config = dict(
    intermediate_size=768,
    vocab_size=4096,
    norm_eps=1e-06,
    parallel_block=False,
    schedule='wsd',
    train_tokens=257500000,
    max_steps=3779,
)
Each number is 500 + 50 x the weight over its row's rms, rounded and kept within 0 to 999. Layers, rows and columns count from 0. Numbers have three digits each. The size before them is the row's rms in percent of the matrix's.

# layer 4 attention value, 192x192, rms 0.143, rows 141-155, columns 96-191
112:489537496451494550551476412536496573532464584392532479539394564440494460537570602493582429521536490506432469450468459473434496440501506518409483410500531436573514538487450548545565615514417465531490484511493552393514491457562456528436498438553497547512501464550581429479405492504492427494
112:452532481489456520443516494518543471546422517575483411506439435404502474383539462563522586515454481528597458314425467563464505515434468494536545524560573513599391502511442525534579492466497498635522470532448560500431549442482503482495396527439478441553561531498486486488484453569465536479
107:437498430574432498544443404544519509565470545511555548363405491472476435492535438469495544602511503510542551432570551539435460542569543577490487516540477552534454600410534520452520433439599390489497465481437515549533517550557502516505441586564434515583606463372537486542502513493488498496
111:463569402526470505465483379511532541519470551462496463513439402476515478532480508557445399545452552523591526477465528509424438501541489462503460448534411402523534545558490571493454650451424429415533504534496517459539516466468452530445503619580495476499561498558539413545430460449500504505
110:495503519524435494557450520508510526531453535515569544431513483468464454627440462562399436574483583536476477428490469556497483564466553491516525482546451590403471417568493537430484460428477513504454558536435513500452529509513549440477415470518456521504582575520589512446455523359503510512
113:545489490589443461609615538503579490585477559436527511544572643465499523551441547539453549548413472580426515465463488550494514434532553475478544464491539482562525453505435454416460472498588567532467519545512492541453473581541468505541521345476482454541547515516514546548549496411542538508
098:515566506504477414423522486570459484563524484524476515566463575471624536614555528521534544534498541493460400551552536579400526405506544376417451531599512529460449437474508511483466594524468507436569564524532606566508504500512525398426502479520487465486472474475476507480422398534559402419
095:425586571475507507499507510465512607476514515552544499526477486576531406557516531454480540498463558406496494497484502560481507476420520494517542484477547593552512578491361506526515515435426537545524474482500635538630469511454499523473468539486529446444609526492494627433560511420408404416
103:525442463542524460504555557425490481468434401479598513473417581509487584479583467470476499487490539438421424507462443583419446446448459562506549489447487486523454508545464486475552527470454503444496487547555569592514459507559506387501451437477524588500525530590457510488487489462554526553
101:471444450541433554510419454490501489433556462570536515511473404429486417419521594480528476444481619536501456543500519422457499455473512595486489466523501513559464546508459455515518546597501436492569429611460506440532528561482488542433562582501469474597468485460439386507502485550556528470
101:592435525565548547539429478485504477445442481515556422418612568473480409515510474433501507478504521519435451485460449503545425559457511570455510574522444447476550499513541511505450508570543486585456561545518473473408546506477446508546451437476369535563542512540557539454503528471568537615
104:511483467489456527462436444461481504442506467404489514481565536505425487494491505483509506514500560511502439377473544374478526491487542470481504513613465597531407464414494564506607541496563526462394506548420494416484459602509430505503549501515559569557491481464544483505554470451576458404
108:499512468585492451515470443524497474489449521582456413497443557470390647539543470502504567573520467516525510402411484515416461555441596508411492534515518507553441636460539579470497596541515465562465481562526501462496547489497471566511473504491499447505527452429468485525517443469468494481
111:506520592487619457485496497527470503620447423448468537529458532586552549566451549496498476480548410513465433587385480473519524450445483423539477467515503420465510424497476464537487533462467531497572643485486486631435455546497511618548493451477536547520403466449429458477500494459454428551
096:448515560520472534520499450582503432496528529487531528458463488513548477527417553487495599537503433474453502458523592528534454561461579619484496460475510550540483480504461520549515468440487414523489588521493463473549500486516412602485498429518492397433545500638468515461469569457522603501
# layer 4 attention output (transposed), 192x192, rms 0.113, rows 141-154, columns 96-191
108:483406524479496462542568535436502392455544497528502532554507509489479561501437431506463550462466514472511458472518526415479482412478534556476496478511444570519513473460496504468487376471605558567480508553406511498452495565391497537479429481548572491504488552473441555511447385464611423550
111:645585460499542441502504509547546494435563478553516496518488518548564594501485433448553556540449511422470498587580553456490495435554566506420574512449442498521493588537568549484546447542463488566446488431518431415444489534528492481457531608464617451528397381446512475486422459452540453479
096:555522467558494553587520539491550451393558527417450366381490495522490547488496538497503573443387461514502498432448438523505497461453430467418486637591509514433584478530533535513509591488461550531409532525482611481461506493489604507575497513525510535459432481425493565498448429438502490437
124:458463520446497473535552501420441379424506498570489478521555559526510577499531509498573488531517558482410463568532465516456366420510590523457449505445476422429507581434526526548528441503634496539478524524486518563457558517613490476628529525562519441489486479452546532512505463490538465500
103:519501485487562507485492462533516454430549558456424523505475549413500443386533483512569548487539455503567486527510428486376432445522511439422570474496547523419529564429539502556493501521535550551585487471530514497464545473469567467533505552510509478469413437477530548431531567550450422453
109:390435525474510487508398471554517483484433534523591453533426453525453456440554566488484612466469435531526427510581468409593479527426532504471499576376493455558459544379546548502554516546535454623519504512424557505423481572471484504467515612588541523483444425495489489542489592486525535516
091:534394525456503511479372464533526466490508417454499485543503483530474457484418470488555481490433488492507573430547553473501549500454483493595543459410428444537564495523464473512516426499577488464473457454535438422556438481528583468573511584437544488496455500480530537540540568528452492515
092:487576382463475465517415410520485420565502574455389480506515627454524409497454520477512485495531444623375491524555501463468515525539544484422420507516574541532538444456613465457520575574451532510622462580467464429486479446472512492531468557502513526458454536548424463506483452496512517603
095:510475505533516503417534515570463419527517513636412397465583458489495477574539501493486480488536490524500493429507471398544504482477508379500494527528584417491421563524443414517515519453560414473577497555449477511473474526523557529488530517522531565448437519469512561522555511403438513493
107:460532454482511493494502485438465573507450495455518499504489586515481502539426535549539487452492444455468557479497487446538424502532490508522543637449482512598438497537553574501425539474441589499543584447462480561511499544568426517461452489491543451442529473517509485453428576428534491517
097:427462466529468484530484517494452526488469576420530516489510498593485533437504534454430440562521459526563533475530504451538503508613400500530454424420515550468459450495516492563441514438490480556456538494532465432551586523431500465562412506530516492438463479499436441611505516591495613449
098:472482493456493443467572519538560541429418507613516494476368436455521517511565495472443519502425554389483595466498505516553429545520488504475555517461537530492510452534525506606461505484446516584555571563507505443480534459526551523432517496518499501520495501494328570454484515522427497442
098:441462552463532572589532513529555496494440503425601546540518571511553430415521423444516498476447400570505453554578501463616529490537484404456539646581493472460490450535582480602535438515530465458517559515423489483492418577513578478548458503507464524548537469420464488492437510472519541541
115:473412554537458537470490521452501502407589488535467410499534385490484453492506517531536501426516428515517475449640535483454558530595453543422514418494522445450477529581398479500437455544523554477465461467521500485551538484487464522461577466446478495451584576520515497519503416559557596523